Each number is 128 + 24 x the weight over its row's rms, rounded and kept within 0 to 255. Layers, rows and columns count from 0. The size above them is the row's rms in percent of the matrix's.

# layer 5 attention value, 768x768, rms 0.0506, rows 112-125, columns 256-511
size [ 99 105 107 101 109 110 108 104 106 105 103 103 102 108]
[[134 112 130  76 154 164 139 162 121 142 117 120  85 125 138 118 124 107 155 111 200 137 130  99  99  70 128 154 183 111 163 116 180 130 140 143 109 121 114 142 114 122 129 128  75 100  95 115  87 132 122 112 147 123 113 128  94 124 131 162  93 132 135 119 172 127 134  93 116 118 188  97 135 122 129  95 134 162 156 122 111 150 115 143 138 140  95 105 122 159 171 108 146 127 108 102 137 175 159 156 135 103 166 106 135 120 144 135 113 104  81 110  90 157 185 179  92 127 142 116 132 112 105 215 136 144 135 119 134 111 138 102  94 109 134 136 108 128 144 201 116 117 110 108 125 137 105 134 120 119 144 146 165 127 124 134 137  99 167 138 138 116 115 176 156 122  95 166  82 125 103 100 187 157 128 117 166 128 111 145 125 124 129 111  97 146  73 131 150 128 161 114 137 168 125 122 147 143  78 139 125 113 148 109 122 141 128  77 128 130 176 112 124 150 133 148 141 125 139 137 179 123  96 138 143 118 123 151 140 165 147 183 167 119 122 109 125 144 151  97  82  80 106 109 126 154 142 131 123 136 127 128 124 128 148 133]
 [130 151  79 156 108 174 102 124 130 148 120 144 150 134  99 161 144 156 151 148 148 145 115 134  93  81 136 105  72 110 122 130 142 162 116 130 149 165 138  64  98  87  72 104 175 119 127 173 161 140 143 142 124 108 139  77 118 114 112 137 102 126 117 151 172 153 135 118 167 108 107 109 111 121 150 173 133 159 140 114 148 142  89 119 137 139 117 127 126 141 123 193 120 137 148 125 129 152 134 105 151 135  97 103 111 126 123 129 133 152 131 109 119 131 142  92 114 141 140 119 149 116 177 152 120 102 187 126 147 125 136 120  82 135 143 114 136 185 137 119 127 137 117 155 139 158 133 102 123 119 109 126 145  91 162 117 129 120  98 138 116 118 140 123 133  97 113 140 136 159 121 185 149  80 133 104 126 130 152 115 150 137 144 102 133  94 121 124 207 102 149 118 121 138 126 125 179 134 135 127 102 110 102 125 153 130 117 133 131 142 140 112  86 115 119 118 106 123 158 175 145 118  89  92 120 139 138 154 127 150  85 105 148 121 123 139 154 120 126 107 116 122 107 101 187 138 102 107 116 113 135 146 118  80 127 103]
 [159  98  86 145 133 117 115 130 103 142 150 127 103 143 134 131 122 121 154  84  99 176 145 146 121 142 173 144 113 154 131  98 120 102 104 121  65 148 128 125 154 114 114 111 136 115 158 188 128 130 110  99 123 126 139 123 100  84 108 112 121 111 120 163 134 128 125  99 128  95 136 187 120 121 136 106 139 104 121 100 141  90 158 137 146 106 135 131 151  90 102 134 166 106 106 168 112  94 136 132 138 134 131 143 170 159 127 128 124 131 149 168 118 122 101 136 150 141 154 141 150 122 102 132 120 155 150  95 121 163 176 119  93 131 129 188 122 154 148  71 126 169 156 186 124 113  69 131  95 126 135 100 109 142 155 129 127 126 139 164  91 125 105 141 171 133 113 102 157 148 120 106 138 114 102 163 131 133 154 146  79 149 157 104 130 152 138 148 104 116  85 136 109 122 119 128 149 115 132 124 157 151  94 121 165 177 151  66 104  97 138 159 127 137 162 171 135 137 106 123 102 133 146 149 129 104 157 127 134 109 131 134 122 144  74 152 112 137 129 147  99 140 124  99 159 150 153 132  84 103 140 167 127 119 166 118]
 [145 101 127 182 134 105 101 104 160 150 128 102 166 123  96 133 123 133 149 169 142 155 110 126 135 142 109 133 151 127  97  85 109 102 111 164 131 131 160  74 109  92 113 119 142 118 112 130 167 140 116  93  89 162 153 126 147 121 137  88 117 152 142  80 144 135 163 120 115 140 102 111 142 125 134 114  84 141 116  98 151 136 172 160 131 167 132 110 153 136 139 128 180 120 147 158 100 136 109 147 128 141 115 149 107  92  93 135 153 130 168 151 105 145 126 135 127 182 151  96 145 135 143 135 127 126 142  81 163 148 155 128 188 101 103 108 121 161 130  96 103  96 135 136 151 137  80 128 149 114 143 168 137 132 142 122 145 123 105 125 106 132 131  94 134 117 108 104 157  94 110 146 121 150  66 103 121 102 174 123 175 115 132 106 132 123 161 129 146 117  93 172 150 137 138 105 119 162 117 115 146 148 156 113  99 100 143 142 144 128  95 113 142  92 140  86 162 127  84 127 139 141 133 135 153 110 136 134 138 145 137 177 136 127 144 105 144 116 108 131 132 164 112 130  97 156 162 142 111 153 135 166  91 150 150 106]
 [138 152 123 137  84 169 143  82 124 104 102 124 112  86 127 129 123 133 136 203 135 131 150 159  91 112 150 142 144 128 132 106 148 141 135 124 127 153 146 132  95 110 177 131 131 109 136 137 144 105 142 110 139 181 117 110 112 101 112 150 149 128 106 137 164 114 166 162  86 136 130  82 118 105 109 155 105 161 104 140 147 144  70 115 131 135 165 102 148 134 127 129 142 130 120 116 127 116 125 114 129 159 123 123 100 122 101  99 124 117 122 116 119 130 129 135 124 147 137 114 113 176 125 118 161 157 148 136 129 134 152  79 111 140 141 143  97 117 162 131 147 133 125 168 107 129 184 129  96 177 157  99 118 134 103 110 131 141 108 153 127 126 103  74 125 177 132  92 106 107  70 108 112 153 124 106 161 144 139  99 111 171 131 111 117 107  71 145 153 139 116 141 176  96 129 120  80 135 129 121  79 147 104 138 143 157 174  88 138 132 103  94 110 128 108  98 118 119  62 122 158 115 163 117 135 119  98 151 103 128 140 139 100 112 145 116 150 136 164 121 136 176 108 104 138 103 156 132 173 139 120 157 101 153 152 138]
 [113 100 107 114 112 144 116  97 167 155 106 130 121 115 126 159 102  97 148 165 142 142  95 124 150 130  98 116 136 105 118  82 115 152 135 162 127  99 104 159 133 131 128 112 138 125 133 114 122 178  98 149 149 145 131 133 107 141 173 155 109  73  85 122 129 123 125 125 130 150 169 109 146 116 112 112  99 105 169 149  81 113 162 147 123 102 112 110 147 137 121 146 101 125 148 152 149 188 135 119 133 159 106 118 143 104 144 156 105 154 121 119 112 126 152 122 145 102 110 156 135 130  79 116 116  79 119 109 160 122  89 144 123 103 154  91 128  74 100 153 148  80 152 152 140  93 114 115 109 127 163 119 116 148 106 143 132  89  94 150  97 162 114 102 105 135 124  87 114 134 153 104 118 174  79 156 112 156 166 101 161 162 146 108 138 167 120 131 124 129 103  92 109 107  96 111 120 146 140 130 117 109 140 156  97 142 116 166 118 139  92 133 130 125 101  92 140 157 141  95 109  97 131 129 152 129 123 177 135  89 165 102 177 150 177 133 106 123 104 132 126 131 138 201 149 147 121 148 111  95 127 118 143 132 141 153]
 [129 125 104 147 109 140 153 101 116 134 118 116  88 117 139 124 128  90 127 112 150 122 144 140 120 132 141 149 109 126 123  93 117 111  97 116 136 134 118 117 126 139  95 127 106 143 128 131 133 195  86 145 155 166 113 152 106 130 129 125 133 119  91 124 156 165 125 138 160 158 132 139 138  99 145  89 115  64  87 135 127 113 177 139 155 126  90 133 141 125  93 132 156 115 115 100 121 114 126 197 111 123 136 136 102  95 186 135 154 118  82 113  84 105 108 171 134 109 136 167 181 121 163 116 113 139 105 115 174 125 123 147 117 135 110 119  99 184 122 160 150 124  93 106 103 114 105 118 171 135 158  97  89 174 115 142 144 136 125 122 153 158 146 117 145 152 153 173 119 125 121 144 119 129 134 116 126 131  99  97  76  86 127 114 113 106 105 141 151 119 143 108 133 114  92 138 119 116 117 157  83 146 133  88 113 132 121 129 141 105 156 123 115 102 191 158 132 135 112 126 115 114  83 145 134 117 148 193 119 132 139 130 126 126 174 122 160 179 121  69 134 146 126 112 162 103 124 125 152 130  94 176 115 119 147 130]
 [121 126 149 123 189 130 124 115 140 143 180 101 131  92 134 145 148 155 113 110 125 143 186 133 108 134 169  97 108 133 107 110 157  74 142 126  91 114 158  77 138  98 134 145 116  84 126 145 139 193 116 106 141 115 119 124 150  94 128 132 159 127 126 125 133  81  93 163 112 125 123 155 147 166 111 117 144  97 179 106 129 105  73 112 130  95 126 180 166  64 113 111 126 132 141 138 118  93 105 151 138 106 142 134 124 145  89 119 103 133 141 121 103 153 163 105  82  98 121 120 156 105 126  99 132 146  94 159 168 134 158 130 128 143 156 164 114 110 126  99 151 147 140 102 140 108 124 133 134 114  80  98 147 100 122 153  82 147 151 131 148 106 141 133 117 140 109 116 150 105  94 162 113 109 139 139 108 123  84 116 105 102  92  97 108 111 133  95 135 145 149 105  98 141 114 120 123 106 116 100 137 107  97  79 145 123 111 115 142 114 111 106 115  98 143 128 109 136 119 105 107 152 134 130  83 131 114  82 103 138 133 122 111 117 117 157 127 150 159 147 100 132 147 121  92 149  94 133 132 136 105 126 170 133 146 144]
 [146 163 155 101 109 113 163 128 129 135 142 146 181  95 118 126 121 156 140 130 113 129 119 131 112 159 138 132  96 128 115 102 166 163 147 155 133 132 161 144 153 147 134 134 129 141 146 130 123 119 105  94 113 144  88 113 142  79 115 139 128 152 119 105 119 106 103 135  79 136 125 147 111 158 147 125  92 142 133  58 197 111 152 126 120 107 134 129 141 173 132 157 117 145 128 145 136  98 153 129 115 140 131 117 136 128 123 145 111 104 138 108 154 168 142 114 124 114 155 103 141 158  83 124 130  90 119 105 115 191 153 157 132 111 100 126 134 141 100  96 139 131 182 157  83  81 127 144 143 101 110 126 111 137  92 155 110 121 135 155 111 124 104 127 144 118 131 165 145  89 144 123 130 154 144  91 123 138 160 103 147 137 176 126 156 164  85 140 172  93 154 128 191 136 116 133 164 164 140 137 157 127 159 170  77 108 144 126 140  86 103  99 165 104 134 120 149 150  88 147 103 133 140 126 105 100 117 107 124 100 111 128 182 137 118 111 121 154 132 136 134  87 142 112  99 119 101 112 182 131 133 167 128 102 119 114]
 [141 126 127 167 103 100 131  64 110 154 130 128 124 172 109 187 123 104 115 135 130 142 118 159 121 103 112 160 115 139 146  87 139 153 129 104  99 153 131 151 146 130 131 104 139 165 174 114 168 128 155 123 122  99 139 112 149  84 144 123 111 130 143 104 141 141 158 112 117 125 139  90  93 135 119 158 122 104 156 165 143 115 155 133  88 129 142 109 116 105 123 124  96 105 131 114 152 136 106 126  92  92  85 126 145  96 114 132 155 174 115 107 133 129 133 127 133 148 107 132 117 153 126 151 163 131  98 114 101 139 114 125 108 111 146 159 109 158 120 116 120 153 173 116 100 133 133 152 117 117 157  88 154 124 126 138 142 155 142  98 145 138 160 151 157 155 110  95 154 125 122 164 138  99 151 135 121 143 132 139 157 156 104 132 138 100 180 123 163 116 112 143 108 109 136 131 137 146 173 123 113 128 167 158 157 125 152 153 120 104 150 123 113 133 169 151 100 134 159 117 172 177 118 131 135 106 147 145 131 122  95 172 118 155 133  91  95 141 124  94 116 129 105 108 157  99 147 133 127 175 122 128 161 118 143 151]
 [132 133 112  91 162 128 138  95 182 113 163 178 148 137 144 100 154 119 122 131 111 111 153 115  81 125 101 156 141 142  93 155 129 127 166  86 129 138 129 130 169 150 103 153 141 127 102 142 128 127 129 148 136  93 133 153 120 121 150 112 136 132 106 101 165 136 151 149 125 154 158 156  94 135 101 137 106 137 128 160 128 138 144 120 104 148 134 187 170 135 180 125 110 155 138  91 149 136 147 123 124 146  90 171 146 115 122 133 110 105 135 121 125 126 148 146  88 119 112 140 101 142 127 128 141 136 141 170 133 115 105 111 120 138  70 123 126 107 148 149 151 122 151 130 111 117 137 142 140 126 100 132 148 130 131 147 105 180 120 141 140  97 142 142 127 191 101 123 102 134 126 152 101 150 110 145 140 143  69 151 123 129 120 166 149 141 116 148  78 136 147 117 154 113 154 118 108 124 112 121 104 128 130 137 143 141 133 139 155 108 130 101  96 132 180 159 123 164 101 122 151 146 147 157 129 129 127 136 105 152 133 162 140 133 119 120 109 101 121 158 130  94 107 120 125 129 163 113 119 120 117  98 142 133 157 119]
 [186 128 149 166  94 118 162 115 132 122 152 161  90 117 141  97 152 132 133 140 156 105 203 138  94 121 144 128 123 129 146 135 112 168  87  98 110 141 140 170  80 131 105 116 146 110 124  95 138 130 101  94 125  90 136 138 119 141 134 125 140 164 178 121 134 150 114 120 130 143 130 128 145 133 111 144  82 108 143 181  99 102 104 161  98  94 115 121 117 114 124 134 105  93 114 100 123 132 113 152 148 113 102 143  78 109 111 148 159 148 159 111 117 144 136 120 142 105 115 138 117 116 135 103 139 128 157 137 105 141  85 144 105 149  93  95  94  91  87 112 100 136 141 137 115 152 144 139 126 134 164 110  85 127 124 131 137 152 111 122 125 112 116 134 120 135 104 137 120 127  73 150 189 100 157 118 144  70  93 137 126 121  84 182 112 130  59 133 153 155 176 120 110 133 137 130 177 171  94 122 154 149 123 136 120 158 142  93 131 187 113  87 144 122 128 165 158 136 142 111 127 152 136 132 131 153 132 162 154 154 138 135  99 150 119 103 137 129 106 106 130 111 102 113 121 103 131 152 115 121 133 129 144  98 129 143]
 [111 136 121 129 160 104 103 135  82 159  88 143 138 144 126 134 125 113 125 131 141 146 145 106  73 143  80  88 147  98 135 123 118 145  84 114 157 113  97 161 172  98 170 117 113 150 129 120 130 119  88 147 146 127 157 126 145 151 105 143 126 111  87 153 122 101 110 115 123 129 150 137 126 141 171 123  85 116 135 130 147 134 149 141 126 104 138 123 130 120 130 117  83  92 146 114 172 141 142 130 157 144 127 176 128  81  93 136 135 117 129 138  88 131 138 130  92 108 128 173  60  59 136 133 132 151 109 127 163 150 174 134 100 111  98 147 147 133 155 137 122 120 131  92 165 137 111 148 126  97 107 124 136 134 137 109 109 135 138  95 108 143 175 119 169 154 111 166  93 120 160 121  87 114  84 135 158 155 110 168 112 125 141 115 101 136 146 117 124 164  99 111 135  95 154 157 118 128 135 139 140 110 155 144 154  92 106 115 152 138 157  91 154 136 147 122 127 157 139 177  58  94 157  69 102 119 164  93 134 140 117 146 112 108 111 153 131 145 110 155 149 133  92 148 183  94 154 117 109 100  47 130 125 104 117 136]
 [122 103 135 117 121 151  99 130  98 140 123  98 163 194 116 108 142 125  89 112 134 115 137 109 130 140 116 129  95 131  92 141 185  77 133  89 101 140 112 120  89 127 136 117  91 165 117 122 102 157 104 118 161 101 152 139 125  96 130 141 115  88 108 148 132 143 144 112  52  98 146 153 108 120 125 123 135 149 128 114 132 161 126 122  91 140 118 116 131 126 133 141 102 125  99  96  96 149 168 111 170 131  86 105  80 142 158 111 157 175 114 152 128 118 203  91 166 100 123 146 117 108 124 125 114 152 120 141 122 125 117 106 121 113 151  76 122 153 123 151 109 144 166 112 135 122 152 161 109 123 137 100 127 108 109 115 132 116 108 103 182  97 122 133 127 122 141 100  97 101 119 160 120  99 179 118 135 176 126 125 125 116 164 151 109 128 142 136 175 146 146 139  99 112 112  97 128 121  93  87 120 129 160 192 140 110 107 146 115 117 139 150 125 143 140 130 120 111 161 118 144 147 140 119 106 156 111 143 147  99 118 108 143 124 120 148 117 137  96 127 155  95 136 119  76 156 157 168 104  94 177 123 112 112 138 107]]
# layer 5 attention output (transposed), 768x768, rms 0.189, rows 112-124, columns 256-511
size [ 97 103 102  98 103 103  99  96 102 100  97  97 100]
[[104 135 114 144 115 102  84  78 127 119 163 151 131 123  95 165 109 146 161 174 126  96 106 142 147 162 101 105 121 134  70 130 104 135 121 112 144 136 122 148 148 119 104 152 173 138 119  92 134 107 111 126 105 140 158 134 121 125 132 117 160 160 138 140 165 116 103 141 131 121 139 174 139 118 126 138 140 133  75 113 107 113 128 141 101 164 148 159 148 142 101 153 149  97 158 143 127 123 157  89  99 102 156 124 144 141 115 153 107 113 119 108 116 151 147 151  98 117 125 142 121 113 116  97  96 146 130 120 116 121 122 129 131 150 147  99 155  95 136 112 137 105 145 128 144 112 149 114 146 148 120 102 114  85 132 153  92 128  98  86 124 161 124  79 136 134 117 107 157 153 141 174  99 163 151 113  95  62 118  78 145 145  97 124 151 154 135 133 135 102 136 133 128 121  96  99 127 137 177 152 134 127 115 135 125 130 144 159 112 133 138 137 141 131 129 166 114 102 130 119 104 161 137  97  91 144 132  96 110  85 145  71 131 127 128 167 122 119 102  86 178 144 138 127 127 132 122 160 168 122 115 127 125 135 131 105]
 [134 123 185 122 118 118 174 107 131 140 151 123 163 164 149 147 115  98  80 112 104 101 177 114 147 156 129 112 145 104 104 117 106 161 176  96 151 102 148 142 149 124 137 159 111 144 139 117 150 129  87 100 143 108 145 185 137 108 108 115 123  78  96 147  78 105 113 155 122 166 149 112 139 142 106 102 113 124 105 134 123 107 139 127  88 110 148 162  82 106 128  94  96 110 112 141 139  98 128 133  86 130 117 106 127 113 126 139  86 117 115 103 155 112 110 150 102 130 113 152  68  95  82 141 160 136  57 110 117 150 118 144 173 127 103  85 114 128 115 153 128 146 127 121  76 133 153 158 120 144 148  90 123 160 124 113 163 121 130 109 130 149 131 153 129 148 143 151 105 130 140 123 164 176 141 176 128 126 116 149 161 138 101 194 128 141 120 125 135 127 143  99 140 122 121 134  86 143  86 164 114 130 132 157 131 107 114 114 118 129 104 160 148 131 145 149 146 134  68 110 132 121 129 108 129 130 132 139 122  47 166 126 119 129  86 122 132 175  91 112 137 180 167 155  59 113 152 161 101 135 145  91 156 156 119 106]
 [110 171 125 138 127 158 124 130 136 101 150 149 122 110 123 118 150 129 137 108 163 122 113 143 142  84 136 107 127 139 143 157  94 141 150 101 165 158 118 141 124 152 142 158 156 112 116  92 119 133 146 154 170 137 137 163 133 133 162 155 107 127 115 104 122 120 130 152 117 157  95 102 146 121  86 143 101 112 148 130  99 158 154 118 123 116  85 107 152 156  93 121 104 143 145 110 161 110 156 139 108 150 143 107 105 139 121 161 116 148 106 102 158 138 150 121 118 131 111 101 140 116 134 170 122 120 125 153 105 112 132 123 123 148 129  84 100 137 131 135 163 107 105 112 132 121 134 151 187 138 157 136 177 115 100 139 132 159 159 104 168 190 138 100 113 113 125 158 150 135 144 133 135 108  96 125 129 131 113 149 135  99 125 148 108  88 114 125 146 127 170 138 130 113 111 116 148 129  81 146 104 145 112 102 107 125 100 149 160 161 138 118 147 119 139  90 118 162 161  98 141 130  97  88 114 139 138 142 119 170 114 121 146 147 162 131 134 124 118 137 158 117 142  99  94 125 134 137 126 113 135  90 120 109 141 124]
 [112 151 115 139 133 154 132 109 120 120 156 161 128 114 181 102 104 106 130 119 136  88 122 121  84 107 158 130 102  78 126 188 138 140 129 121  79 121 111 137  79 163 103 129 157 171  95 129 100 110 155 129 166 127 135 118 132 141 129 128 122 105 119 140  76 128 100 129 158 174 112 146 144 116 126 143 178 138 150  95 103 108  87 111 156  96 143 141  89  97 145 129 145 119 124  75 145 116 116  73 101 143 151 107 124 122 133 112 129 140 134 112 138 103 128 126 150 122 112 142 156 108 114 144 128 140  81 140 113 157  96 132 146 117 168 180 124 149 127 126 140 148  94 141 122 144 175 143 165 167 155 110 105 158 106 124 105  90 137 139 142 121  99 158 142 177 117 137  64 140 174 124 141 115 148 135 165 116 102 130  95 110 145 142 108 152 125 123 149 149 122 102 116 144 111 153 139 137 123 137  96 104 135 153 112 142 121  80 121 149 148 100 130 144 140 161 106 145 133 134 139 116 140 122 113 171 147 138 119 122 125 114 151 114 108 154 129 132 114  81 130 132 176 148 115  97  86  86 108 126 114 101 136 132 104 123]
 [107 119 135 143 123 114 103 139  98 127 122 119 124 153 119 132 132 155 179 100 109  99 109 135 143 147 154 141 120  92 114 170 128 143 143 165 129  97 153 162 110 130 107 126 152 147 108 128 169 149 116 149 126 143 126 115 129 129 156 122 110 122 136 123 135 155 121  79 137 172 169 145  86 154 138 117 169 105 138 135 134 158 156 112  99 159 156 126 158  96 137 138  80 117 168 152 101 144 139 136 115 184 108  87 146 124 134 120  93 118 120 125 140 130 138 123 128 167 127 110 117 109 133 134 101  86 104 161 123  90 121 144 148 120 133 143 109 142  90 109 155 139 120 106 142  71 127 136 159 111  87 128 147 107 163 135 137 121 204 102  82 110 125 168 160 108  95 150 135 133 109 189 148 120 123 119 136  83 139 135 161 125 124 171 172 185 161  98 147 125 175 136 117 148 120 157 119 125 121 138 164 120 122 111  93 107 102 108 131 125 145  98 115 147 169 158 105 127 174 113 118 160 112 147 136 101 157 107 157 105  92 114  98 130  73 179 108 127 112  96 121 115 144 104  92 144 102 114 125 150 116 123 119 146 147 116]
 [139 112 133 120 144 153 113 155  90  74 100 113 134 155 148 114 146 143 123 130 138 132 183 114  71 127 128 136 120 145  93 153 140  93 160 124  98 184 133 131 143 138 140 170 120  94 126 170 134  77 157 127  79 126 128 141 110 100 115  89 121 199 163 156 125 139 105 134 124 123  89 127 101  89 154 140 139 115  83 109 210 129 137  98 120 125 140 129 135 113 139 118 110  88 132 170 129 136 133 140 123 110 145 156 109 177 146 153 122 120 138 144 145 176 127 106 134 130 129 106 156 128 166 115 124 169 121 151 120  98 109 166 115 126  98 176 113 163 145 138 145 153  82 130  77 165 124 139 126 170 133  98 129 118 134 154 143 136 128 100 174  95 130  99 126 130 123 121  87 144 100 139 124 161 168 103 156 102 128 100 103  95 147 100 140 109 154 125 118  91 134 156  94 125 104 152 152 120 147 144 173 133  92  54 114 149 167 138 141 139 141 101 147 137 138 102  94 143 146 193 155 157 159 119 107 161 108  94 108 151 116 149 121  91 124 120 161 138 140 186 106 101 143  84 120 110 158  99  65 124 158 153 111  95 135 143]
 [162 124 112 116 149  96 117 103 139 153 140 177 142 135  94 144 157 148 187 165 114 131 124 151 130 195 121  61 129  90 143 145 144 108 132 110 130 136 165 133 149 129 171  96 161 126 151 121 110  84 103  80 147 125 126 104 133 137 147 189  95  91 111 116 116  92  95 109 103 150 136 118 141 121 142 158  98 176 142 161 144 142 148 111 139 115 119 176 101 140 152 123 130 129 132 126 115 143  99 121 129 143 124 172 118 137  97 157  99 158 135 128 159 110 107 114 115 170 116 101 115 107 157 160 105 122 127 128 106 111 152 127 160  92 148 148 164  77  97 105 135 148  88 119 112 135 109 180 154 117 112 144 151 104 159 122 125 121 111 136 151 125 112 131 130 139 130  79 149 131 151 124 145  95 132 160 137 111 135 132 106 156 154 124 123 123 133 160 154 141 119 149  72 131 138 149 150 150 164  91 144 121 116 145 151 133  83 101 128 160 113 151 149 147 110 111 113 173 147 107 119 141 135 106 107 143 114 111 110 170  75 126 151 117 106 116  91 118 127 154 107  94 129 156 128 127 174 166 124 142 128  91 151 124 102 150]
 [152 129 117 165  74 172 143 110 106 140 107 164 120 138 152 117 125 131 126 171 187 133 103 110 157 124  93 152 159 125 130 130 120 124  89 106 172 153 115 137 137 140 132 106 142 151 134 106 126  86 147 183 127 127 137 149 194 149 123 138 125 171 104 101  87 171 162  90 148 137 110 123 130 127 122  84 112 147  77 116  91 164 124 126 102 146 123 119 115 157 100 119 143 130 130 155 159 138 123 138 151 157 125 134 164 104 179 118 126 107 137 137 146  84 125 115 155 144 130 178 101 125 156 170 120 142 130 132 100 114 154 146 132 133 121 161 140 146 150 169 120  77 149 140 127 123 150 189 119  93 149 149  83 156 163 110 126 149  98 136 124 125 144 110 168 147 142 144 129 133 151 108 145 108 113  97 124 114 126 139 128 170 165 163 144  98 139 123 113 145 115 100 180 138 153 140 108 123 113 130 111 108 162 161 122  90 112 142  64 102 108 131 157 144 118 156 135 139 154 129 148 142 147 172 186 114 156 153 150 148 147 123 129 155 134  79 125 116 116 106 172 133  96 122 142 130 131 114 104 129 136 134 148 100 100 129]
 [121 162 149 181 136 141 156 130 120 126 131 119  89 155 153  94 135 109 142 102  91 123 149 127 130 161 130 121 163 130 122 113 112  97 144  87 136  92 128 134 147 119  78 147 160 133 142 104  82 136  88 153 122 127 102 133 114 125 152 130 182 133 148 120 171 166 159 184 146 147  82 129 114 162 112 137 145 155 143 201 101 138  90 125 118 150  83  90 137 109 108 112 144 134 149 126 121 159 115 128  84  99 139 141 138 142 139  90 162 177 100 117 101 120 125 148 137 122 121 123 151 110 157 103 132 146 110 131 133 101 117  76 166 151 136 157 119 152 150 124 123 113 103  81 180 139 134 133 122 139 121 128 145 145 128 117 142 176 126 115 134  86 116 105 147 126  95 109 119 126 101 116  93 103 125 140 117 103 139 117 120 137 116 150 154  98 136 145 156 132 104 148 104  94  98 114 114 109 132 150 136 146 145 109 146 139  90  97 107 158 133 127 138 111 152 128 104 119 142 113 165 149 141 107 112 122 134 117 139 151 140 145 124 140 122 138 134  92 122 150 174 167 135 162 106 118  91 139 102 121 110 143  99 146 146 111]
 [ 90 162 104  87 123 132 129 161 131 136 157 156 129 158 125  69 149 141 163 126  97 117 137 128 155 150 137  89 120 155 130 151 113 125 115  94 149 136 130 148 106 102 148 138 153  88  83 159 107 158 132 115 121 144 137 114 106 170 123 124 123 119 140 156 108 156  99 144 157 173 114 128 135 166  91 107 111 152 118  73 118 142 119 119 143 163 186 124 173 109 160 141 139 134 163 125 103 104 152 161 151 152 168 111 140 153 131 141 124  99 165 161 149  85 110 119  98 103 112 136  93 109 148 129 111 115 110 139 149  94 145 106 103 133 103  94 109  95 186 126 151 102  87 117 147 109 162 154 139 152 116 102 128 164 140 112  87  97  88 117 106 127 123 115  94 121 117 140 163 140 103  98 106 106 137 131 132 128 100 139  71  80 151 151 103 157  77  94 129 148 141 133 153 118 134 109  78 119 146 166 140 160 130 110 131 135 120 117 136 125 135 141 102 127  90 136 156 113 107 144 121 121 136 133 118 153 114 124 103 151 120 120 109  90 127 167 134 111 138 144  96 112 163 132 113 169  89 117 159  90 108 147  95 140 155 111]
 [ 88  92 136 151 133 134 132 135  94 114 122 126 120 133 109 111 122 151 200  80 127 135 127 148 206 165 102 130 138 145 150 106 139 152 114 133 120 108 117 123 115 114 167 112 155 108 114 109  95 103 144 121 137 135 106 119 110 179 140 150 134 129 156 159 101 146 137 141 120  78 124  67 128 137 186  92 132 133 149  75 102 108 114 144 107 135 126 106  87 104  42 156 153 137 150 156 142 119 125 118 139 102 175 102 124 105 111  79 140 156 112 169 127 133 158 132 159 127 126 103 171 143 126 132 163 114 133  91  95 119  95 146 120 121 173 133 124 141 147 128 119 113 127 103 161 124 114  56 116 179 146 107 139 125 113 103 141 119 135 130 106 150 136 124 174  94 151 168 151 108 139 114 156 141 139 124  77 119 154 129 161 115 141 147 128 116 128 130 174 119 142  67 104 153 121 124 139 121 134 117 135 162  96 135 109 110  90 144 144 134 106 151 150  89 119 146 140 101 170 145 138 135 143 115 142 115 109 166 147 156 154  97 138 105 106 116 123 126 138 105 112 148 168 129 163 141  99 140 115 134 151 125 135 149 102 168]
 [ 92 158  86 140 135 132 119 152 140 108 127 143 140 174 112 129 147 140 123 112  95 116 120 120 197 107  99 128 122 109 139 122 168 111 133 139 135 122 136 115 191 114 131 137 152 131 122 170 136 146 118 167 136 140 120 109 173 152 135 105 121 136 123 116 133 123 123 119 109 112 143 103 131 130 128  66 152 189 145 114 144 129 156 119 143 146 146 149 149 138 152 150 177 121 132 129 123  89 115 118  81 136 109  83 162 148 104 145 125  96  99 135 156  95  94  73 120 170 140  84 116 156 146 147 145 116  97 108 161 137 148  82 118 139 139 159 153 137 144 147 127 107 128 124  98 116 147 158 129 111 127 142 152 128 155 132 106 137 166 127  85 138 160 174 142 139 148 137 158 155 148 108 111 172 125 115 118 166 135 111 126 105 140  91 127 151 171  79 104 125 140 139 141 177  93 150 127 141 192 173 144 111 155 141 162  96 136 149 108 111  99 144  83 152  81 112 112 126 145 122 127 141 154 126 117 123 156 122 146 145 169 118 137 110 136 135 118 128 115 148 136 150 143  87 100 118 129 128 161 139 117 111 143 159 132  84]
 [105 107 121  77  59 121  81 116 162  87 139 101  79 120  74 183 145 163 111 145 122 110  73 171 159  69 127 140 139 150 105 106  68  97 174 161 131 124 184 107 150 127 140 111 156 123 129 107 135 147 163 117  99  77 135 163 108 126 148 123 148  97 159 146 132 149 146 113 159  72 122 133 129 114  94 119  84 162 118 114 110 121 130 145 125 130  98 122 146 123 105 156 169 153 101 111 129  83 154 111 127 120 141 120 143 146 174 151 104 128 175 153 171 131 135 161 166 132 145  86 120 126 140 121 142 123 168 109 139 127  76 128 136 164 147  92 111 101 101 130 121 108 147 115 112 131 140 126 141 152 120 108 119 138 182 154 136 122 139 148 159 119  98 137 144 104 165 135 146 104  85 152 165  95 120 131 114 145 103 127 139 138 106 111 108 117 162 122 114 114 135  94 143 131  75  96 130 139 138 142 158 125 122 141 146 170 141 155 107 141 105 155  98 131 109 147 127 120 173 107 106 133 132 138 110 114 124 131 144 127  97 111 157 150 149 116  78 138 142 109 145 104 145 114 116 150 171 134 144 176 119 126 129 138 147  83]]